config.yaml
head_dim: 32
positions: "rope"
beta1: 0.9
decay_fraction: 0.468
Each number is 50 + 10 x the weight over its row's rms, rounded and kept within 0 to 99. Layers, rows and columns count from 0. The size before them is the row's rms in percent of the matrix's.

# up: layer 10 MLP up, 320x128, rms 0.139, rows 280-296, columns 64-127
# down: layer 10 MLP down (transposed), 320x128, rms 0.135, rows 280-295, columns 64-127
# gate: layer 10 MLP gate, 320x128, rms 0.146, rows 281-296, columns 64-127
up280 097:59 45 44 46 50 52 41 44 37 48 47 44 46 39 51 41 55 36 34 69 49 47 48 55 43 49 44 47 40 51 41 57 45 52 62 36 31 40 67 33 55 43 34 46 57 37 63 53 69 34 40 39 55 74 65 54 41 39 58 57 43 51 47 73
down280 095:38 52 44 36 65 53 55 54 53 46 62 66 45 58 61 45 36 59 45 60 44 49 44 54 49 53 42 49 45 44 49 54 51 70 37 38 28 37 62 67 52 49 33 56 40 48 42 58 63 72 52 55 53 46 34 38 51 58 34 54 67 47 51 55
gate281 102:37 39 40 70 45 40 45 52 43 63 45 50 51 68 69 57 49 65 52 80 53 66 42 52 68 61 50 58 36 35 46 52 50 35 59 41 30 60 68 37 45 52 55 55 34 36 58 25 39 60 44 48 43 42 64 41 40 38 60 59 43 49 55 40
up281 101:51 44 33 58 57 72 47 46 64 50 36 65 62 55 50 26 37 41 43 59 48 58 45 33 45 33 56 33 40 45 61 46 47 53 44 53 51 54 40 54 58 25 41 48 56 52 47 40 49 62 53 60 42 35 45 55 30 46 52 46 58 49 58 54
down281 101:55 45 64 61 60 49 65 38 47 58 50 46 39 63 53 45 55 58 55 44 62 37 46 49 49 30 38 36 45 51 60 36 50 53 49 57 54 50 64 35 52 48 50 47 52 38 22 52 50 37 57 30 52 39 53 47 50 43 49 58 61 44 53 54
gate282 100:62 52 66 56 38 55 42 50 25 51 63 36 41 37 30 35 56 58 38 60 51 55 39 56 67 52 57 67 54 45 33 62 48 33 39 55 43 55 40 47 37 68 33 60 51 51 47 57 50 50 41 67 54 45 60 43 51 65 49 62 44 63 48 34
up282 096:45 65 41 29 49 68 39 45 58 48 42 56 49 53 42 69 70 57 58 58 56 55 57 72 44 49 50 56 50 42 52 44 38 51 63 47 48 50 38 60 36 50 50 55 41 68 59 49 50 24 42 42 50 51 61 61 51 40 45 56 64 42 44 61
down282 095:61 44 63 43 50 45 49 48 47 64 45 50 56 53 57 54 51 34 49 58 43 60 46 63 33 49 51 51 41 48 57 65 55 37 36 63 52 49 56 80 59 54 47 49 34 39 40 27 47 64 60 53 53 56 48 46 39 50 54 56 33 53 47 65
gate283 096:29 43 56 66 45 58 52 55 48 51 41 61 35 33 54 50 47 42 60 39 57 55 26 48 50 47 64 36 54 47 71 47 48 42 50 59 55 66 55 60 48 64 50 41 53 56 48 55 47 52 40 55 45 33 66 50 67 43 53 55 41 54 64 44
up283 100:67 55 45 61 47 48 31 38 57 40 26 51 52 84 49 59 47 54 59 35 45 46 62 44 52 41 46 58 54 54 43 47 38 49 48 55 33 35 31 39 71 51 44 42 39 42 38 69 32 39 45 64 52 38 29 65 48 69 52 39 42 51 58 46
down283 099:54 51 65 41 48 36 46 39 43 40 56 39 65 52 33 46 39 49 64 59 37 51 62 54 40 43 26 43 53 54 38 46 38 34 43 44 44 40 54 54 56 45 50 52 46 47 50 36 63 37 66 44 62 53 54 58 54 43 53 46 60 47 42 35
gate284 114:57 40 64 66 31 40 48 58 32 38 54 54 43 52 56 67 64 24 41 65 51 46 49 48 48 64 45 52 45 61 57 52 27 35 48 42 46 37 67 45 61 61 41 63 53 33 46 37 33 47 57 44 39 67 76 49 50 60 44 52 57 47 39 54
up284 103:59 33 62 61 65 48 60 37 47 39 50 54 50 40 43 56 43 71 30 47 41 39 36 50 45 44 50 43 63 55 50 37 35 56 62 65 47 50 54 55 39 45 37 43 68 49 53 68 51 51 56 35 31 54 61 48 67 45 60 46 41 44 47 61
down284 104:56 50 55 61 45 50 45 53 54 63 50 37 56 55 36 41 49 59 65 37 51 68 46 45 64 58 49 72 50 44 49 49 58 39 49 50 57 57 43 53 56 54 54 49 64 37 45 51 53 49 53 63 56 45 48 36 32 56 52 28 37 39 44 59
gate285 092:38 60 42 53 43 44 52 53 60 48 49 50 52 66 52 39 41 34 60 58 52 59 28 42 64 43 51 40 45 56 52 63 55 45 57 53 49 41 38 55 69 36 57 58 61 52 57 38 52 50 35 74 33 42 55 51 45 53 54 44 47 35 52 48
up285 100:48 35 45 43 62 52 57 47 37 56 66 45 63 50 59 35 49 54 52 51 59 30 57 32 58 50 53 51 67 62 62 44 53 55 52 55 39 60 59 55 54 52 48 58 59 42 47 61 44 63 74 54 68 51 56 52 49 40 45 60 35 50 47 60
down285 100:31 59 40 55 40 40 43 51 60 52 43 51 41 56 37 44 47 43 48 64 47 61 33 57 39 50 53 39 41 30 39 58 50 34 42 51 47 27 48 53 50 61 58 53 48 49 44 35 63 47 33 54 35 42 60 38 36 58 53 38 52 52 53 47
gate286 103:50 41 73 35 38 66 47 54 45 42 69 31 40 44 42 48 54 38 56 36 38 50 50 35 56 65 46 56 51 55 58 46 56 42 51 47 60 43 49 57 67 51 65 51 59 49 58 42 39 52 40 58 48 47 49 66 66 51 48 64 43 51 48 40
up286 101:47 47 62 51 41 50 55 48 65 61 58 54 55 59 24 53 25 43 45 49 32 52 48 63 39 58 41 56 43 35 56 69 59 42 57 51 45 43 48 42 50 41 40 42 36 27 43 33 39 46 58 56 26 51 66 44 46 48 45 46 51 53 49 45
down286 102:42 61 43 53 49 37 64 56 51 52 55 42 45 49 49 51 56 50 45 47 45 62 61 59 37 52 48 64 54 52 51 41 34 47 27 58 56 37 64 52 53 61 25 64 33 45 56 56 55 53 46 51 56 53 75 34 44 56 46 41 53 49 50 40
gate287 095:49 51 46 55 52 57 40 52 47 36 52 73 56 60 52 55 65 60 62 50 48 45 30 49 62 70 61 53 39 63 49 39 68 36 49 40 51 43 55 58 43 64 36 61 55 42 62 42 48 49 51 31 33 48 53 60 32 50 36 55 33 45 67 50
up287 103:60 70 50 52 66 50 43 64 44 56 52 65 41 50 55 58 58 46 64 47 30 65 61 53 55 56 59 70 61 64 38 32 35 48 57 57 42 34 35 56 42 51 39 65 35 58 40 76 44 64 63 47 49 49 51 44 48 50 58 38 45 49 39 58
down287 100:53 38 50 51 45 54 67 58 48 46 63 29 50 42 43 42 48 49 48 60 70 52 54 57 48 51 45 41 42 37 57 53 56 35 62 54 67 43 36 88 47 46 56 43 57 40 44 35 53 59 53 53 49 52 40 47 49 56 58 51 48 52 65 49
gate288 093:49 44 51 56 51 55 52 54 43 27 57 56 43 56 43 55 53 33 32 36 46 47 37 54 58 52 77 53 60 48 53 46 56 53 49 53 60 57 59 43 54 61 36 34 49 56 58 61 54 43 38 38 61 47 43 48 57 57 55 35 33 50 60 44
up288 098:48 50 46 25 48 60 39 45 70 59 43 55 27 54 60 69 54 44 42 49 42 41 62 35 53 63 54 52 45 48 59 44 69 51 61 34 47 54 55 47 43 45 43 60 50 46 48 56 59 50 48 66 41 35 55 60 42 56 56 51 46 40 50 51
down288 096:46 58 43 42 64 42 55 70 51 25 50 67 33 65 52 52 41 38 48 36 50 49 51 49 54 46 64 51 53 51 57 46 75 40 55 47 46 60 37 62 46 69 34 62 64 52 61 49 61 53 63 35 55 48 45 55 58 54 63 42 54 54 40 37
gate289 100:49 49 60 41 41 44 52 51 48 44 54 63 48 52 75 56 53 59 36 45 58 73 35 62 43 45 50 60 55 48 47 63 54 59 66 50 43 42 45 52 53 77 30 55 29 45 52 63 45 36 38 29 51 54 41 58 54 41 48 70 29 47 70 50
up289 102:50 50 60 41 45 46 68 64 65 51 48 43 55 50 44 46 48 42 52 39 49 47 53 64 45 51 57 53 51 43 31 63 50 47 34 57 32 41 42 56 69 46 49 59 35 45 31 41 57 40 67 50 49 50 47 40 43 49 41 39 41 60 52 40
down289 103:53 54 48 64 69 63 53 47 38 53 35 47 49 46 49 44 64 61 36 26 49 61 65 63 41 47 56 37 48 54 46 58 42 45 42 43 64 50 51 33 37 48 60 39 46 50 44 38 43 53 53 57 44 45 47 60 52 51 39 45 52 24 57 63
gate290 093:44 27 56 48 63 53 59 63 42 48 56 42 81 56 42 52 49 61 44 38 47 53 52 44 38 58 52 55 55 43 41 46 56 37 65 37 45 32 48 51 47 58 52 71 55 52 53 46 36 65 56 60 51 45 56 47 74 60 53 51 41 54 57 33
up290 097:47 59 45 52 43 50 41 65 47 50 59 67 52 32 54 40 59 56 50 46 38 48 49 35 61 34 42 61 78 62 64 62 59 50 41 65 43 55 56 52 80 67 59 57 37 53 33 56 57 60 51 56 57 54 41 35 36 48 45 39 47 52 29 38
down290 094:57 43 44 61 58 64 48 45 61 38 52 43 52 50 34 40 52 41 64 55 38 23 45 69 75 53 47 50 37 63 57 51 46 34 58 66 46 62 53 42 49 45 55 56 53 44 59 67 46 66 42 47 63 60 60 45 31 66 55 53 61 53 55 41
gate291 097:61 60 46 61 49 45 56 54 44 49 37 51 67 60 44 53 47 38 47 52 25 60 56 62 64 40 44 44 41 56 58 48 49 51 42 70 37 57 53 44 54 57 66 48 36 43 55 60 47 57 54 55 56 52 40 44 42 44 44 61 43 50 41 67
up291 095:57 50 35 52 43 47 39 51 54 37 42 53 57 65 45 35 66 37 54 46 37 44 49 49 56 45 51 52 58 60 74 56 44 50 43 48 25 44 39 41 48 60 61 53 49 33 60 51 51 53 64 53 58 52 46 53 54 47 41 27 61 46 47 55
down291 098:65 63 44 47 52 72 41 29 35 34 42 53 43 56 56 56 40 29 51 62 62 28 45 46 48 49 37 64 45 37 43 57 47 53 36 41 46 66 48 36 55 52 46 48 48 51 25 48 38 47 29 49 52 49 65 59 42 52 52 54 69 62 51 49
gate292 099:48 53 36 45 49 57 50 69 60 52 27 60 76 40 58 51 59 37 65 46 42 73 29 43 53 44 38 47 55 53 59 50 34 59 59 63 58 46 38 53 36 44 67 59 45 36 65 51 48 59 48 56 53 48 44 46 55 64 45 49 46 40 58 47
up292 102:70 37 53 52 64 46 62 49 41 64 49 62 50 35 52 49 55 45 51 65 54 46 51 47 48 55 68 63 51 33 58 36 54 26 55 52 42 38 51 54 52 42 54 36 59 42 52 58 32 54 33 55 46 56 59 49 74 47 52 55 45 49 56 49
down292 100:42 39 71 66 53 46 53 51 50 48 41 49 65 48 57 48 52 59 55 39 49 68 67 41 57 40 66 49 58 42 57 27 67 51 47 67 65 55 29 69 49 56 57 58 63 54 48 51 62 28 50 50 36 38 52 54 41 55 61 53 49 34 54 65
gate293 101:52 64 59 47 43 65 54 42 52 45 53 55 45 45 38 61 51 54 35 52 37 45 51 58 46 48 43 50 42 60 44 42 68 33 52 82 44 51 47 49 64 61 39 44 43 40 52 43 49 67 50 50 32 42 55 59 38 37 70 53 36 37 47 45
up293 104:50 52 48 41 41 52 61 39 55 47 57 58 63 58 53 57 37 64 43 59 41 61 45 37 63 56 35 61 44 35 47 34 39 41 57 54 48 44 51 44 45 30 39 44 56 50 58 47 45 49 28 37 44 56 35 56 45 76 55 47 44 59 43 33
down293 104:59 53 56 56 66 51 56 46 61 46 55 69 39 54 59 41 39 54 44 34 47 53 58 63 27 42 38 52 49 66 57 58 54 58 45 49 30 45 51 57 57 66 44 43 36 47 52 59 59 63 30 42 72 62 45 64 61 63 40 55 54 35 54 52
gate294 096:52 54 50 51 42 53 62 48 48 38 56 47 40 37 26 50 41 48 53 48 48 50 75 50 72 40 55 47 38 35 37 53 51 42 39 47 33 51 51 56 56 77 55 42 68 41 45 48 34 47 51 44 43 59 55 46 57 47 50 52 28 41 53 31
up294 092:43 59 71 61 44 68 79 47 65 46 52 38 66 54 43 51 57 49 51 40 41 60 45 58 50 50 45 52 58 38 42 64 53 57 43 32 52 61 45 43 42 47 46 50 48 65 76 50 61 63 51 48 49 46 46 37 41 52 45 49 39 53 48 35
down294 093:53 38 47 54 40 64 47 47 32 49 66 45 37 46 43 56 56 47 64 47 61 48 54 45 69 57 36 60 47 69 53 60 48 36 62 52 65 27 48 57 64 63 44 55 49 56 33 59 44 43 57 50 62 43 52 47 52 46 59 54 49 48 50 59
gate295 097:37 52 62 45 57 37 41 56 41 59 53 45 64 50 47 64 54 49 37 45 45 68 48 40 47 44 45 74 48 75 63 48 41 55 64 45 56 66 56 42 36 42 52 55 45 57 51 47 58 52 44 77 60 54 39 45 49 45 50 55 31 39 53 42
up295 102:56 63 46 47 56 48 53 54 50 45 38 37 64 48 65 41 48 46 32 39 46 49 45 46 42 40 37 44 38 45 44 23 67 59 64 57 63 44 58 46 33 49 41 49 61 55 42 37 50 41 69 40 39 48 42 67 22 58 59 46 52 44 50 65
down295 101:42 56 43 62 50 61 63 32 60 45 41 47 56 53 51 57 32 56 27 47 40 43 41 46 45 46 43 49 36 46 56 52 39 56 50 67 47 45 51 45 47 69 52 61 53 53 61 30 39 34 65 43 43 43 45 53 30 62 55 50 36 43 50 35
gate296 099:53 43 63 60 65 52 46 48 62 45 62 67 51 56 53 51 28 56 49 55 47 65 55 59 51 59 57 66 51 44 57 49 38 43 63 60 27 38 51 38 44 59 53 36 57 43 55 63 53 72 34 41 47 55 51 76 61 36 48 60 61 57 53 54
up296 100:60 52 56 35 52 58 50 31 44 50 61 63 21 63 34 35 56 27 51 58 45 45 40 38 56 65 59 45 43 54 37 45 56 43 49 57 63 52 42 59 48 54 71 46 41 40 39 42 44 44 42 50 47 55 56 36 40 54 33 36 73 69 43 35